Weights of a small GPT-style language model, trained from scratch on English Wikipedia.
Training: 711M tokens, 5424 steps.
Each number is 128 + 32 x the weight over its row's rms, rounded and kept within 0 to 255. Layers, rows and columns count from 0. Numbers have three digits each. The size before them is the row's rms in percent of the matrix's.

# layer 4 MLP up, 2048x768, rms 0.0321, rows 461-533, columns 384-575
079:096155104094123104113110104084056199095154098157152133108174091134132105134101142145141170145111086161121138119156126126127171132111140170040145137108154132146159058095151134136127148163057151113068064124151164088133149138135089117143067165128154101142130172160168108164134039143119137154122186068121187182158059159153103130186107183139114151153113119132119136145098133103093121144127169151062094139089084128141119136100074109144102091135127123103145110077146070143159100100159132135086136120138133179067120178149124151210090146101113135147085133096140085072162124126092090154
105:124108130133066115150077043130159136120123086101111126146133156167134164138108167099120125124156150100164151157160141105133177133150079111157127109140140141137190119134119097089097109108167120168118113079143129116064103120140086106080128169092109070115106054154128085121112166056164144126219107182123166138168188145075140153183166142113092157141140111150118135151176069155158131108167108065098106128097157121122152131156112146114093158091118127165139093087201120163130099164097129102174148062127121085109213091191088154149143144117194142121085141187137133131094123141160142150
100:113166169072144095169105134074166112163140098165079146152156089093128125117124116107157187101132186167137126160153118105094122153152132122084147120094145110107149122161085079146133116191139143108153129163109106102066161121072148074088074086135089101092160151108116141127130077147158164109147101183095153181095115141117177147103123086167080192072183103126084144061118176095078100083157152179148060094080144129180083122161104186108126155125176135112093118146119179139108139128134118058106080105124120130116124162082165127140116159063165134155149138138129098142187087124144143119
091:087152140128141111086142144149106124109104150128108179132110145109138121104149128096169166159161109132157113133082138112088164141121119084106177170080130117150140188096121161150126180153141063113062141110135162121095094139106162123088074084103081151135141109067104163082143140112129183112125151122149046131083104144146116121149118139191166099133117164139095182060100142118136081176159106158118092098075144126130096175146176167125129107113136137159120134183162176094162162100209105134095120051101112113102132119133111156097113088147100160153098150117152110125113108113120103140
096:141090112123148158142108128110146075118106168105118105154061167131111160115093119139123142146109158117154170094114120067158168110113081096099143150076170113138110109129083174169099138143142149120130094112142144094165082081167126134138102094097100171106133147137195105186123129123102133137057101157148116090147130097078107152158149161139115192145081118129093099126126141141169195077129078134065130129112120096172087108150166119080192157128088106111116122064135093136138102122140211178131118117124133155109164119156158123142093098138132095124081095138087179111103162092142141096
102:148158126172139152117173166071128124164198147125118154140119155108118123120152115182101098181115132130085104207091124131092175166084195115092150161150153146129156147107191132115130103107161115124119168159141162110145133096172066094145165155177150116149131123097093136140117184132139150123109074178114127121202108161130071080058179150118090143159146131187135118119087115141176132155152108132123129128089121095190158220105090086147122130147132080175228137135181118102172118120144100124118157186102108085110158145102133151131142141138158120159115087150114166193056131142085135133
091:088138112114166124119130125097089093106127125090127176107184119206122138097148125137118152156110126146123127108148145143192150131178077081153124079168128138134161168124109060119110103110168165148134140077109145145160100088183198144159092105139131157150120150144132120145120155141152132118128149162089128146069111149114145157107156117139159121164148091111126101164132116136129188098135115087139153136138146111138133094128139142161166120157116176097125100099154096098138167119113077096150035140197090171146145130129121090140117183118115116123170100126134143149114130121141164116
098:148160116106160059116103176158140129146166121139151142115133129090083151154112088129168157137116148142145067195106140143127119149085112169155098156115114119181130151134112116130136124163121144106144119114126081181108111124095107125132104124134115137106177182141125027116112183119098082080103052037152175116178101089150070113066135132125188128107158150130120070176131105134142085127131114114094185092065111122149091156143044147113099168163102134069123140146103096131144120074151079105157109194112117191101165166117167142111088142156083125136141113067048158115162103165115137144
094:152157171120099088054172155181151135112127172132107128222142136113173078119108159117156139085133127048157178133170123109145104050185116088105092179176069131129152139114143129140116183111083124117122134160103127123102115147091095155129056103127166148054073179091144115150143113134134142184112127097120193158106120050121108124164161138096124117140192068115121095146145109127171091132112140131092117148129159163167125164139073138120174221121128182131152136098166110115148163132086152134078071153099163164101096105163176160097062121108135160124119059088081139099120148096151117102
080:129143185141132136150096100162109094089130147113131150161201137180150144144089074174098151146108114103093182209169141174113064113159142074164120147160132089119107145151191174101108145124125121112161140137093097114141069113083072170181100162168167152122179134138075122116133108150084153124152096102160092125109069156150093164075198132152103046140189111144115110171150130127097149071102111114172042112089124171080107111175111087174140077149150082053138152187159117129098110095101151185149138178131130123131077092090162125148127120154101127127130157075145149144172134122070087149
090:128158129074071100132199071125132082176204118121165114161093129094143127114150092157106166119151077121056128094102140121141116125081191105150123111119163114168170159114124107138129152154101143118155127140102128102130110187089179058199170198162141057138182085136133084087104121156142166122069129150130184153127144100088105110170150087127234125138101173145113128139123117168082147147127167108093215133133177101082155210156115142148196132167168169164094160157143118111140118105165135100170169123189083181082102124095107102115195142112134138199147138094124161134126165140137089124
105:105166148067122142133096143148154116109125101097073117136095106166174143187149077127127115182077146134101154102138147115156097144184171131137082150147118133203142163115081097113089149117160145123092176151107124087070097167089075098094173157100110144156153072112126105123140167127108142094079195147179097168123148059144156129128159161098131101133169181114077108119143163119093105116129184123193089138132098127165096105172079118105172173046114124116133121104133014146101100192114083061111110107075131117100087141101094124097161166104137125084101167127191177097087128111082148187
109:098145176111093129095130121137136076120132110061170169203143154090144115117113130127095118087133168082094153183158145145147083095171096122173119144113068124080148172138135121122140109162161095159157165166112198075163091150152103116154146159153098067072150135105146110114158086098101129080127101132140075186163115168117132121155137119139104190091177117114122180128118094120160141145072134161140182116162098096151105090195088089179123100125107130087078155125115145133109103141131147139100131080109197118130131123145158139214137118164102122142098136122134132144155083088093223129
090:114130153115133157128117117126125149135124106100141078091113139086101139152111142138099065079097161178055082104116143144118112142115125113136111123123101130140153104145080078135119146159144142116132119159089087126103131137200064149148153139120134137090133091118134108115232101163152142184182145171134094135143091096086142081139138162126116094129115148162128161143111160122124115104156098104127182168091059120118131084086054099163092081103151083126158154095147137151149168116125154130146091073146142098138106114155095148093038154120107106166118134074093162130144063166164083113
107:113144138120134142131097136090056200128131104106136144110103194181128140146133101119153082173074065135076164084134148109088215138143159150133160112157105115196139186155109182144132141134093136126144094115124191181135166133144171135128131139167135134130156100089051093178111156063110124089127156048133081182141101122146106135158130128123113109095149128132086166125134135143159126121109134125156136134120106181116161118131154161138196225111087093091156140181164161134112152172118167086158123054121151090138081167128186150094150109168116122065159140181134166130189158133134118115
102:075089183110133161131104113094149150156072171175167175118178113150158101117179132049111144143103148133144195136150175096116138106105112134150142089066140123146090134108117096132083117115162162164137156191076088108108105077113105182147068097092135141125163118145162150132144123153123148143138115141157138194180108111176075114147188138218075129137115156111133124145140128142078142107106129130143142173118160086097087123147134127231108143169090062141120075133105105206080087122160115111166055114156132042117135100098195117120126167149129145146139087135094165168114162154147188111
095:090146082148101124145098144073133163169175109127185090139172123152174159132146161104162139105152147124127134119176073155119084120143132109153103124105135118078130153174102086127073142090112147181174127094112158193103165074137106152159156127115133153145169088118128123125136098166132137113091094127163108177155120062127029148115150181119137141198117049112146151072149082181086166132124063125173177134073104144180151120192113164119089131142154084107152114104180183107088158125154137126169085135124149155129125142141105137089154131162104146139157154170136133089089142144171139151
095:103132128144162152140135094086028134120139125163113131094113162123150100117119106094155125148168132097049120100137048098121115148102145158109081134136104129064119121090090098104116134143145105112088127128123217147115149082131121127170084136148167056172170113099140138126090099117097120102122171151167125165142139164110166065065156141200122097136166176152102174131144121160161111154113121073149141140141101144138131223168114086092065121090120148085159123110116132157121097138107100115123166167106086034131095136132127153144101126098170116117123163159189075169120123129092159159
108:118173120084183120187077150185167109107164164173131125160135066188109132078098133184138185132160131148144127119131096119173147126127086130080070160135145123107106103170103109148094137119139196177040137137117091143134150128106107101125118129063123161142174124167071155130155105170071148179095155111112107110148070183118173151166116101077137141154133171160157079116098161093131075170152107100125152118167090102122097190148100121129125086122170126109140090162156051153156128102128139106104084070108102106063125150065184172146101143125143142154117113118145185126139120134145082114
088:113125095099145104102127074161091090124112072142112122158201160099139160120121082142132131128140234070131121200070086118191088136146080156085165147114141116196134153114128141114166100162140123205125117185138162176147106149081172136106153045128144144079132108134126128062119119116077142087108120072103129105129106100175132164142132031117153100120074065131105157152124136136144181099099097127107187145132154135122122141157133096124121141131112135120135158156154146120142087137143181184090118095142179114103140181149154142118144079111174135115110104127121014152165166117062145115
100:150142069029094145092162166102071143104167151103105164125145111098089078115130123150092119145133124134178148101167149098142137144105131102101121101097153180141165171154100098117094166082093177111187114125127189104112154091119120114101132141135158186153166189099111115144124084178118143102114169135101154115105094147152124206155104153138099136176227163119103149095132163156092107150098120154106206166157118136200118112121141087095162178125151095094162132155161152156114107114130111129104066106121090091160188088098079072148142169120144125127140146168124137139192118137142136141
103:116143107149109109140111108122112124136146110145121140092146152151164034161079109137135160164121149110098125101159077149129118071114140155122089138092138118106099084108060079182126078101142093089096066155133142121099165107145108118071112142145141113139140106123200181158152159133084146109115143167131125089189188095163079134124115059145141145123152154119105130125093147106120173107118106060093158118151091093095130072127171106087100109171135095146186123120194156088080109109126080156126140188134145158159201176119121114152140147107085127089184146118125139134110076115133085177
112:119170134177066075127082097102133092094169111145127089194149113090102143164099085118161140134148122173127178077135099135068100185129124148132133142154147138073095124176132103094127110149155125141094127134159169168092159128115205153158064092106148144097089166149144211115165124093130084126162080128089169180070098129064140130152112134171124112142119082150141170120122108132142115069151116192097127122133143089079138101110146176178100115097128102061134134140072143122179095151156134097185176162151155156102124139112127155098119110121111138108145109139124138122165176135095071125
090:069140110095116107172157166155089074103191067120074184158145147150153158106139084094164117160092121165192203100076079134141075143107198113123146123121128107097144081158100059117138107099122108195095145111141204107138129152050163138121124099112130081095084119172144131044114123148148161155104124183081142093154047069117150129162113134082160121118108160108161099064145129150123086120120122154127131139114125127116159110090082120213121152161132216138097137128178186154168174119175092109071133125170100126152119114016082143098185171134126153103148066104074132117164061116167106124
095:150157126168156132136099120127082168117146141127131188114170166113127155135145137129135126100082115123155156100141168133131095132099102124113139154152103157118136098106140132146135129144167138145145127130125078102189082151193126101162106146094083116014173108172123142141103130107117134174079045137080161081060089128075165149134072180159133123097129105132118173090123157129164174113121132086190142100167134089096154065123157134164077113119129195114207079071113089132174078112145127133129118129076063133149128171126106120161119151104163198114142117160102095132135131136110103157
100:172155125180092126136157134110090132061136122149147166145119148115139133182153137106123179092098100118103130133137128154139057162088207086136122096114136134160140149162106114164159105107109087176132123077136044115107159153128119133099153145154120184097135202132149142160088100112176101140113138145079102112138169131089181084110121105075123117172170127133124132131068144150139139051118094090167161180116106130113122117095120117136098143147114104097139124135146068128105137127144125125156147137179115119132150140158183139135118145115174129103142105180193115136151117054091113129
097:108163177138043076128103168064092128120164118115133176130117114153145100080131053075136150124131163150150155152135138177132160115129145165091069086173123165106121113151127096117092123173192130132211134185156082155125122118121157116117111169120121056198111131121124118145132154134112139101148065120142162107151103097096095126166147152121176183097162112137140110142142112161117101167139126154100104088172082134093142091121112136128128096116162168149122164087140123110186153094166103170124160186152132127092125082153124188115100164196073047134111080147099085087086146135137093137
095:157115113155131092123156105100140160121104106123115142097133075131102167127154151116118141165119150185138160170158174110089124161128154163143130082120122153133194103112081131114163099165169105187114180118144141152103076155176120104123076107104146146093088158106183094108126145087158137139139076113139197120136163157181073111174153098128106195086086125169106111077089120122138121115124079129102174165132127150161113151115134077090092162147154124166105100090073111116150116128119114153145135000117117148145218156109157086103064093086129126184081123099071174107141129126102080123
080:094172124143162100104129110150140166095133091199140158093141071100173196169115131127149100174087099109122095146120165139069093115083133160136129120147113117142133109175192116151170124100121122145067157146119170156103183079171190115134160084124098048080159165093123148177121170175131155058076168066097083123129174129078192103124152093133133120133151159137156130135106152121135202079134153132119118096052129146156089108119085096136116085106068094142077156089137125166151142134161115121102166089136165126105085102144163116138169125082155175119150110103145136101154141114174147174
097:061125104116140130143125089134144114157112130182105132168154124124143114106138150048098146132093100124095129119160125093090110168084119115123092090135139137142107103155176162153167048164161121092120174087053074078132124097136138165116177094178160173127092165150158116102125180153151149183100180109093162091119127137120148148132113167141119128103104126126156119088116176186165088092023150164089174166088024081118105172117077110100113173184198119139208154082131138112096169102165141106154138137145130171115143155120101143098077109138146083173159153169156161118183163148111154095
098:151123135120119150128116148124092101157121171085157144124082139136079143078152125173115104136057119117117156117202142099144142171123132130123144124172109136125123125161059175131143133124089136108125159160153091071137149137136107145140146103133159167170098114120143101123111167136119091123143122143150016110128123094145115107156209126111175112109183104123184131108130099134129080153134094076190109129160147183133110108169162063152137149075116153127157111179071159105183114182117112135143134056118010147129108116116124157134140135155097088140135122097144183102126135153185138109
087:106146139100143177104162183175049146114153123106135121096124155068146159123113154093132157097109076158155114110101090113169064079148112137090134109138102079149176109099101112141104137139047131118164156164089100027113135158143163120076129152114168037155078171057166115124160152145100175086086194108168138123104177097139097061129135105154132139154090126085141132168098160146166141191128114118119128142101173101126122129211148159137145069110145168146223127141186133185100125113097141146113116162157075123148079151132153077130149138094136115117183120137092062141188111144165069140
105:093104152178154157055177128118135177158140093120116100137162106181086089141125108159185135078104166128097095162058200137139096148135129112134104106136165123118164069154170099140081139165061124114113133205095081161099086130120150109102169145114150143124181165135107176103179085158085220169148146132134079218098068172128183128137147111118147147177151102156155096169078097117152109075119133063119134090088143131094184104144075136151116093104094121167144101065126096091163109121119128122137106114129107205139145143055120185142070158068116094104110118150161109095138135135098099108
094:126174134134127120094164162117094122128052115122172142119141105146082120172145061099095120124188169146184143139128138139117111108129183114076102144129133115140141059141162112132144168099174099147116099217189099087182124146098082105171150207134149176076103063098155134119184153119118140117148067118128126124122138084101153132146168166106131148148127123096142142102106124139056089161096089119153146152121147151161159159151132141042079093155112143083160144132103171104137126063154108136144109162108168144127206116140024157124092165147116178180121205065183102137182139097125118134
097:104060148094111125089138127131155063167129091157113120132120107109155121098150113123162114161122212162150038153141143101198163174138167103146155181158136132161177094129162115137196151125054151105201103123151107108181137125075055119113132068159126111121168210138138136175115122078087166164184227138093107130111084146148139182191094081147143191116059161099101123096141085103111115148111139153183108120176174104122124156148140152101097142114131129100124142101184108117133114142127123109123140092124098083146161078151162136102066119155155192164109118202116148129118107152159102140
102:092132114155098086184100133127185129140131127121082158123147113124088108207129145113131146150162112123102137089116113131152144093158163132154123130099107076134113164124179171164151159099110132133145126159128114108074130159122165174107125168100216185168111167095092137116126132106108140104159178153133176112116064139117180194079132184126108179126117177071139092146149132140099097121120152126104130127141192139200098132117155087078191111107135091171098190119170123121107150136152089126154107201131158084157129133113160080096068128149110124146136217105108126119132131112155135104
100:142111113188108138092108137172154137110179088138144128160113124041114153106131093183192102126117108191109162179063134137176148081118148105105139133162136144150122220108165156134134101176080194137144161192169156131127135168084089085110102158157140185175077160091138170091086166084144129160099104158088135127159129158031113123132148160132123078139072171179142120133129118149111162144123144131150113167103066129097129113088102153115108115138139179121098132040154130141124137110145097104124118054163101107146136206098134136156090184143082123130126136089133136175153159120097128101
098:141151132169197079103107165099142070143078093093156147110160117095090165111156084119117096124118165087104112152175128088100122147098153185188183161187122114132128145170143103149118137155143082147142100167105128077085180144148140116136129136129199130217150128117159107163081101114120090151132111073137112154127110084100193138133139168143153132114141165179163135102148138117157078107089098098085147108168118109055093047104148137101171120117136168168108102126116103117096134117066074153151147131170036112178141113146112122092157114104154083090076161102115115088079116135159130137
104:145125045121115130160139180178122165129177133145145069129151129131168156128127162106137142133163108131092124062122079092101146121097089093153088120110143145091075115165183118121062137091126159123137095154160100155129133124100094131125105099159100102129119116135119187110079109133088100133091140090158146127158162078116142251076159111090179199125171124197095103147085121136171195148107176128143083111144201130129127136148040127105181088168129146098158088117109114094111131119100075123150121136118098170147046163133080103137160128126114140108104129162130115143086139138171143193
097:171113117164108164094121135109130147130131112144108117123182068159104118125166107183159130102157149117185118149114121161120117131090135121157106095164117107102135183110102173157138160171144118173143104078125161150171128157182169126166083209163136167157139211173132142144123131120150143127163107055157136092100128154126159107144141134071149077133130144113135154123136126129141069064079149117127129133093150103204155122089193055126185126086158121140101086109055068133154120096063071100110111154115132155137163094096131071098142136091072117106152158161119127160125136166139171087
098:106131117122075139111106090119103093163164165097154111127101111145104145147129163133126099109119103153087142202163112107126107113130132142136127175133107133151196130156186104089147158211062184142144136191174141120151148140137161126169100132097157157104149223069086127113131121092059106107131119132116070089058134084063146114145146170177121145149138180133135101098126111132157191166109131212116171126141132102118141149069087129138109139158140111111110162182190182125138071138140101117092162105161072089155147124155128099208172143094134100067146124086061115163136093117145091140
101:180066122158110134107094135101133118162094120092134130134067052120125134129183111166158160120097095116115129116133181115101101129153125099081132164055127155147109074143102155097112158149111135111201135173044110124149113130129134138198132157095111151081177131157082125161153145182164085088075122150137112163135114156152075141152140109140196146120151171168137130149141117107081152097109126069133141125146073120064106142101118121137156098109102165086155123188082081135119085142079109154124124120131162091098122140186180127078103179093120067085155211110145064134169150076112152117
100:164105104088151186184123196145096114125159105096115167074142117149203081115113102160193140123093131149147191085143100165140135130147165148133161179126059141154147171158086138152171068142089123126131117195119058164142122169137187151194139147133148127096162110142050168129154091144121108153163139160154089153112116132131169102127153106138140092143130095056131195131137142150098140183106073141165096109159150124127101164143160117140152102142177173133137105104129125187134155085048216142140152171152162121118115169165126192189086157109115094083183101043136149106130136128140082121
098:130105148192080156109078117174140145153115143095145085096128150139135164154130121172132157099165091115120059102150109083121086080148123162116151213165145150182098099156159044051134122160111107057148156113146128150097152099120176128134133142107155134172076101127166130132171160139133142120121118167097103128129078126091064125115148124094056133171106110079176178122163134186094152120121139088151164127150104109085149175117142160143100124096058099118090098106172123171112141122088145138150125143126131148129155082158150210077102158114139086134111111114134186133166148170130125132
103:145110136170053100183097095173133119152139087114115115179191124138128114099180119099183102119139154130184154090069107115100109112135108080089114147186127156142135084138103131091105125120071187204168125096150137125091123143165104134158117127111140129178076169179163158124110190116134129150127153184095170101108100127136112134123069121165082149112165170134136142126083132179131143109139110112115123129075138104100155144156163118107124147135135146168156159114137107181105104095115141119195143086085116133174158181171102158124123133117110125201117119176097155162156104138140135147
105:129174099130096144138119106080160123133196036121084105116165108146142119091123120159138176143130141151197157096137110143159129096168066141116107171156086103105160146153182088182113147109135145112084120139142153095113107126141195139125101134150077178118153112134149087107089110105136119100092131086084148084050124161152074154156156099065173133131116106110136107095167119119154186153161129122157114150154125119142092121090166131134197109169151101099155131101140144105109109152066105119126161094133137118132111146144100088189128037114059104160123043148166119064095132109178086099
097:121129204164078072135154094161179126127180143141137135081143108132151126060162115128081130173120067089137160105130096152207109135185132107154147116135100111124126093163141173085144090132117136147153105133172110150129123137179091101129156162116126092112119116155133123126176120135149114109118072132127199040094147085153172085155187055199160203110102177146138140144093118071154132100194112132142115096129109156039151136121064167135100103129103143125143130107133058101112085106116106133090208151156113130105088107178107156127167114105105107117084116131098156151184117124120113148
098:094152149122175159128092091179150131118136185103149129191073169075111158167101182132145081089148138155091120160120095152129143126087107091124126107095094182155146127125155120119138133154088108125089113108081129056107176153094045146170073138128154128103144092115174110132113156082160109095164111175090090130162147136156111237170088099130100119149132129134124132147144093135109120153119130139128124144126124125085234046099119114107094050057107144159158075105135077086161164162117140061166093130133167182151142130083134111158150109125112139147076104145136115169146100148128100114
115:145118207104086153142112127153119169124135107154105105112123145081066112125141127123053152118150072166138111181161080062144162143140146119162134147124101137165119096111139075115109121143173139099075145041155074126114162135154188109169088109092115173125105118082093126131119148155139164148182141088158100136144122128144113153118160228147247086109140124166133112127127094129128114129143150110162118149110107206104183111165098114147105157159084129175079119135098137089174163074143116114113099145104195094158158108122136176071125092103117151143145152094120193135106152132165116117
100:132157109118156145065141077046145055100158101120179134117134133067121124099136110108134173064124125136169161098130116102122102101137163120101151143104132137109139095128111160111106076108138166149084122141136103138125082088075100152109156124140129147139136095117131122096150130140075103157144061136186163096121120028136105167141129148147119166140101124135096083066131139117150149105130096150144167148203115120089118118141204184107131053142145155143121132139088135137105093126119121125143060187108089081182155122115124168120058133106068138109149108146154153142147069114197210180
102:177116168205194121095155087105147108172080126142150121105095142204084070113150127131092177184181103120170127128105129145092112084127135160150106137105097118084115047118098112090114106136116087075097123114172138105086140083098138119154114107115165067205141149112173118063117162091188088127152031092113125119076094143129069161116191157144115110166179159085136150158117114117105123119137103110220210145132117093077111123151120149146146084117154097091099134120146073103151162071121196088143165118141118115102074084092158136153055105124103109060142164135088091104109067122155103105
105:122153201159088084099118144124138083128139132153119193131159137140191180167128191113127117167128167149098167129148134116132175080174147141157102129105130125141134100153081112131078192164133148098089151176210134130175103115054123111076138140189124105120132137127163120070149146145146153100135055196133103144069146099054113055102123076131158141157117158136112139184118144139114113152130161066099100128194105141142150093106160130106198178164146115160099144144138087091090142166138140083091135146124166140138187122165181102113052119108093167151148114070137154106144122143175099088
106:141102148108090134134079153183182158124185117151149108091078153143107104167131123102158132149138083126128120137129137130173180161100095149141127120143110110114102048093173136115101123144138145123095114156096083139143167080159080137138163117104068061117128184172177126112207137150115157178111084115138162114165182146128095175181107140148132153122090082130149133108153117115148144145149134093108106105110116085177097155121113124151160167164125120144166105129129092143108113115156146185143098148170183112119164149164117166131095091139136111079128111147119097170105122113106081118
112:104139155130127107161139165121083111163178102135156163135114143132142146143121124120088178082148137133150112153126118139165167137120141099144111126162104102142119129158126083169118130139153124080085102086114154215100128086110126126155168150145144128085115102151143188147147158170081144112090080104112147142141114090151159130158092098104139086159152096154089158144148119119169149059178109116076165186135123116132142178118159152192161135145146158076179170134068093133110112090104128170110119108142114134162125140075187118070076194144118098111166210131100132109109125062100189091
096:133093135087120128136155126117099132155138136094127134055095140135110092121134164167112174167163094148123114148076147082112110131151123093152121110124100160148109103188128090098104119121137104124110091076129124107119163175149169095099133097135137150062151161074123162128174133130163136079095115124089091077113081135155176124154131171090080165148161118120139149168119072086082141162128122132102116124195110144156125177115126115131144166123107188167099053194116158142138102181110066119125188138151108150152140142121112128136118156204096148144086137097106161106151136148114116146
097:139121191085132109087104147071112111141195105118134085126145107189126101159138112127136151139071080142098064109138132138129108087103131200141103114121105112152105101121168119133116169115109131062129088160119022189121134125150088161138147061139149176058099143095135127068129195152132145144144062084191113147091092013158089131114141131204124109130122105093136115139100128122112165150103126122138095125063119151144134151164090143143164061145096145110230164114108049184121108148117101130097110118147096091105193118049134142142109129147128082125131159177215128115135094118126110139
101:125136181143166095092115117102121106129133166169105190105093153115125131071104060128112176132153117142137154130142103104127090115123156155139070133062112125123140185086124097071098124200158138096065152116045079101082078121136031151137157118084085102077092165121130084211116170120110103170101153187124102121180115086073121093117153128149125168154087125044147141123145111116092122144118163145128158070097110097103139126113129154107088087089114153050169134173045092114152161100137142123144178177132146097122109157170128119156121102112071135159139113092103134118121115137143127053
098:106136121134082112119110104166214143153176154139116148125148136066144170144133079087106109160075157102125114085167148104136128132105110115084108201088169066147144085098135177113135131130114170110076147075129107124116133147126077152138110136122126136217133096176081230145117167133064172128157114158124103110127118158125141113150150182169105114079112107147168126121094116135150175154151181108098089133127055110104183047116138140101155094135165116138131129104178179173158126126150101133139093104092134123175183095167111141078096185048124083144083126142162161123107142107157067218
110:135133089133123136189158097162114184124145132124139202106111127108103087117128143117155183131083155059046070115136148101138133126169090165126112111163150121141111082128058166171118099153127084133169102105079088063098138163125156108164119135122133145122162117127136130110110104129158108127086102144097166156095096132134156142138096162191102137101146130170159159154145131092101094104097170100119152115143052134117120151103125147122147057123127129148161115105085159112106088103127144197156075116164099147111132160114149173152131103056111172101129099103086170160085101104147100138
095:137054167146100103184125145097165136102136139126105138111179105089192122131201094114171117114104084105119146132130159166138090096059127163119104112086111192156081099127141111092159114123143175131097099159124140120120133121183084090152107087090073099145118136150162163131138194085143090113137199104101094106127141139135065118148102147090135114090053158167126132152176147155126132082148192192154104156120143103129082098128179152126129106144112113162178079100191136129141096046100136130101141109154153108107153128126084128201105193079112118091097101098101117136158131136139106149
099:123120155173181166089115154090140132135182107080088091082151158181128137125109134104093094124122090142064089141145148107083123107184107135088109109096129040131120120167085160125135130121114105100134143131121096106104107111122114132068151092085081102167155163138104147118128132158114082080128219087115181160152146156133145152158102131099196125112123103072086129135110126114075123127135099151122050114139148118078107135099163214146115209181148153170152082141134112161141073091149081145144102129103127131151150086110084145132105139141151207177138150098132149110139140190100095099
108:139089113134068115140133119100131132092228110058107113098102116121126082147181145120178149145095129175086102129083176088082188146120098130122145105139120112088158172117073125147088140115130174219105120091134105131103129122142101080130106109122115210124082158122103125164068119121162170114107097149112153156122143134172116103116156173150064088155115098050166124137136145109102109170187125098069151096134107101105129100160132165147074101118106106092066153086104105171143165114176138168122130129121092079090108162135120097149157102165117114187085095148087097113092099124099123184
111:099113124125097096105051152076207121154152157098125114091108080125128168112158119094061047138120193152177181212108125087155148166149125110074117132142128094135092090109109106154114126087120089141118103149121134140120136123158137132136139202110079115090105161180166107151156154108134114148161123189116119124085114175097108062166168117142103136153143170142150122101134132134092153160151136132173103159109149108105115119117133128151148131099067069148135189114106064148134135158180157102134116098124085236093132130158154121145051122071065148081169173130157163112113110126215161166
104:093158181119107175153136157122097105115120136117138139129150123161108094106098155134163198064082131155110062124139149104151067100112123166101117153125123147122138135127104106169109133138153105181079163135137130115115140114187180132164159108110183127137101153091149148151155163139111146102194091134153181132111190122111109116123038147128071078103131117196143170162134160121142113167070145102127133188103135138197131167097132132139133121151092115145121111167175119108149102120156153166163139112171123091067102120082118145155154108159153097181109090153203168112137122112109120120
091:146146085119110148089151191058176190168102132139132080198119163169131121117094176199146164147194151175146137130135070111163094184129104125144065105176111136207115130154129172083112132209080147104138167126153104137189105159125110163116073123128147140093132150092096117129163124149136125122147088148134150115179175072138119206114159106133104100149075150163096076139139166168105115147150119110118078103188107097150179138174151136167178129080203179165125101136120140132128133111101122122116085056109117151108107181095077137138200172138110109181121091160196094114147138109073165126
101:139125066144070125182140096147125107120152188113103132076150171133124108121108088063109145190166146109139111102138112126196086103098113166094088117066174117162120115152111072103117107106084119157141166132102147158151089077143119097151117124105162109147123133159151098132094070123104160111136161133070163112134095132163117185195109171105140092058157153120137136187149149183120155131111126148163081076139111102104125109234119187146124092130085180138066131108188097166124086145117145101179114100148157151109126157119124153087085110160113118146095118182125171143191160186122104114
090:131112177064058137156143113151093083130076169160122203155092110216167158117132130072122189179110099114156132153141123113147111169104134156147150115072082070122155077117148087175116166104134131149114125084115090110122115110172125062161137118130127119153218115163082141141114090147083159096058153129148202150115136141108157133186135115151129128173139203128106123101088082109097068138149114110085136146133105117167097085135107096070136142149151141161115108121191136140130104074162102095133123102098150165167136122130100160132140105118100136119162117149124141139163162156204145151
105:137116083152165098136113086213180125192146127107174126104089194087104111160119114145126150161075136175134083106086137129105136146137147119187061183162080126188123161159136139170111184142139122122136166099128112126088099157110160193158066155101077050150156170186179125157125066159128109161124154088129139209094148140136100122191120104131062197175092150148189111143091084187113109107139101100123118151040120101104071082177141117107097137074125164140165090134156160134151169126098084138090127196113142100150120107180151161110120120113162116160187123120191211098134165102116153169
084:135087160061140123161124106142052162179158136128183135149113134062145167130083164153185076171163116197171098058171094095109136095131166125143090057092163084148145153097153110084127135082061116079152156148169083175102122109146088144148171169189150086120149133137139144113103176102133089140118107085167128141104103160125163148101105134121168108149141142140130117178071134138177149050110175186124181153183132143068159046121099093174150130156097145107150124087137130107123117138163128167092098099132132098153165090120197174138135088152090134137107143119129143127118087150127140120
084:175195122166123164186096101100133134124093167100138130142136147092085157063143142200189139153101167074130175157178080154116110071110148113107116122166113123135114121082088097143123142129126159132165116172176124100154110163124127146120163147150149130083129153123162092178054057124174133121155144092073138129081135116165151122126092102066147173117157187148159095156161158170115094140177134140105086110137126160160206080155139112103137130079200173097120140149110123179115161118115099137173167122171121141057095130145149129182121138125132115093091140160088097132122128077060149219
097:109163110143155122143124118084087148136134135119084182135153123076105116157119143149130148153133128145151155153099182100165157154127122147131119104045110138129144131149123127075114128178121098073151123188128114090169089152122142221087146159119106135151170128084106163156139092104184071154136135157153084154081173083144115087203104175125142160141196178082147105088122156139161215092152166099172104161125136083078117091169119117183192114057162104196140143203092102107205061136128177131138121147106159123105184112129087173087080078101087113149243099105123176158111072077163188124
092:134037080158078169073172180167089092107130106112151100156165097161094122109111139165137117171070140141188157187146122166184151109168141159083149124152107135176164109071096112128140146122131139131151090111124098156129106172142159126138168117116219069132127113128146076135147144137203181121160060173154114119176146108146147157106131107149127160154084117193095106092096081122093159059142153137099111145141152135134102095117091155091116102117172115086126113136057102134093122101120169127122143134080195087059129181117119192079127116081106183116120128168054116130135130211090096161
100:125151129131097093076123156069138117160097131124101082102112132126085113098097167135164169166080153173150142068142128080169074078090121089100163123049115169163159147130160113099146109121133109106150124100193093126183133150172177140115105161104166099166120173113098142123130125099143103192082114109127133150162119145108089174096109186195170099178110150159167089085203157145076159126140131087209054066116133122177140156133147135153110100138158123162098137140092166164141109095122156111146154118106128126081136112105079128081198139110163150149134153171148117155139146134097159120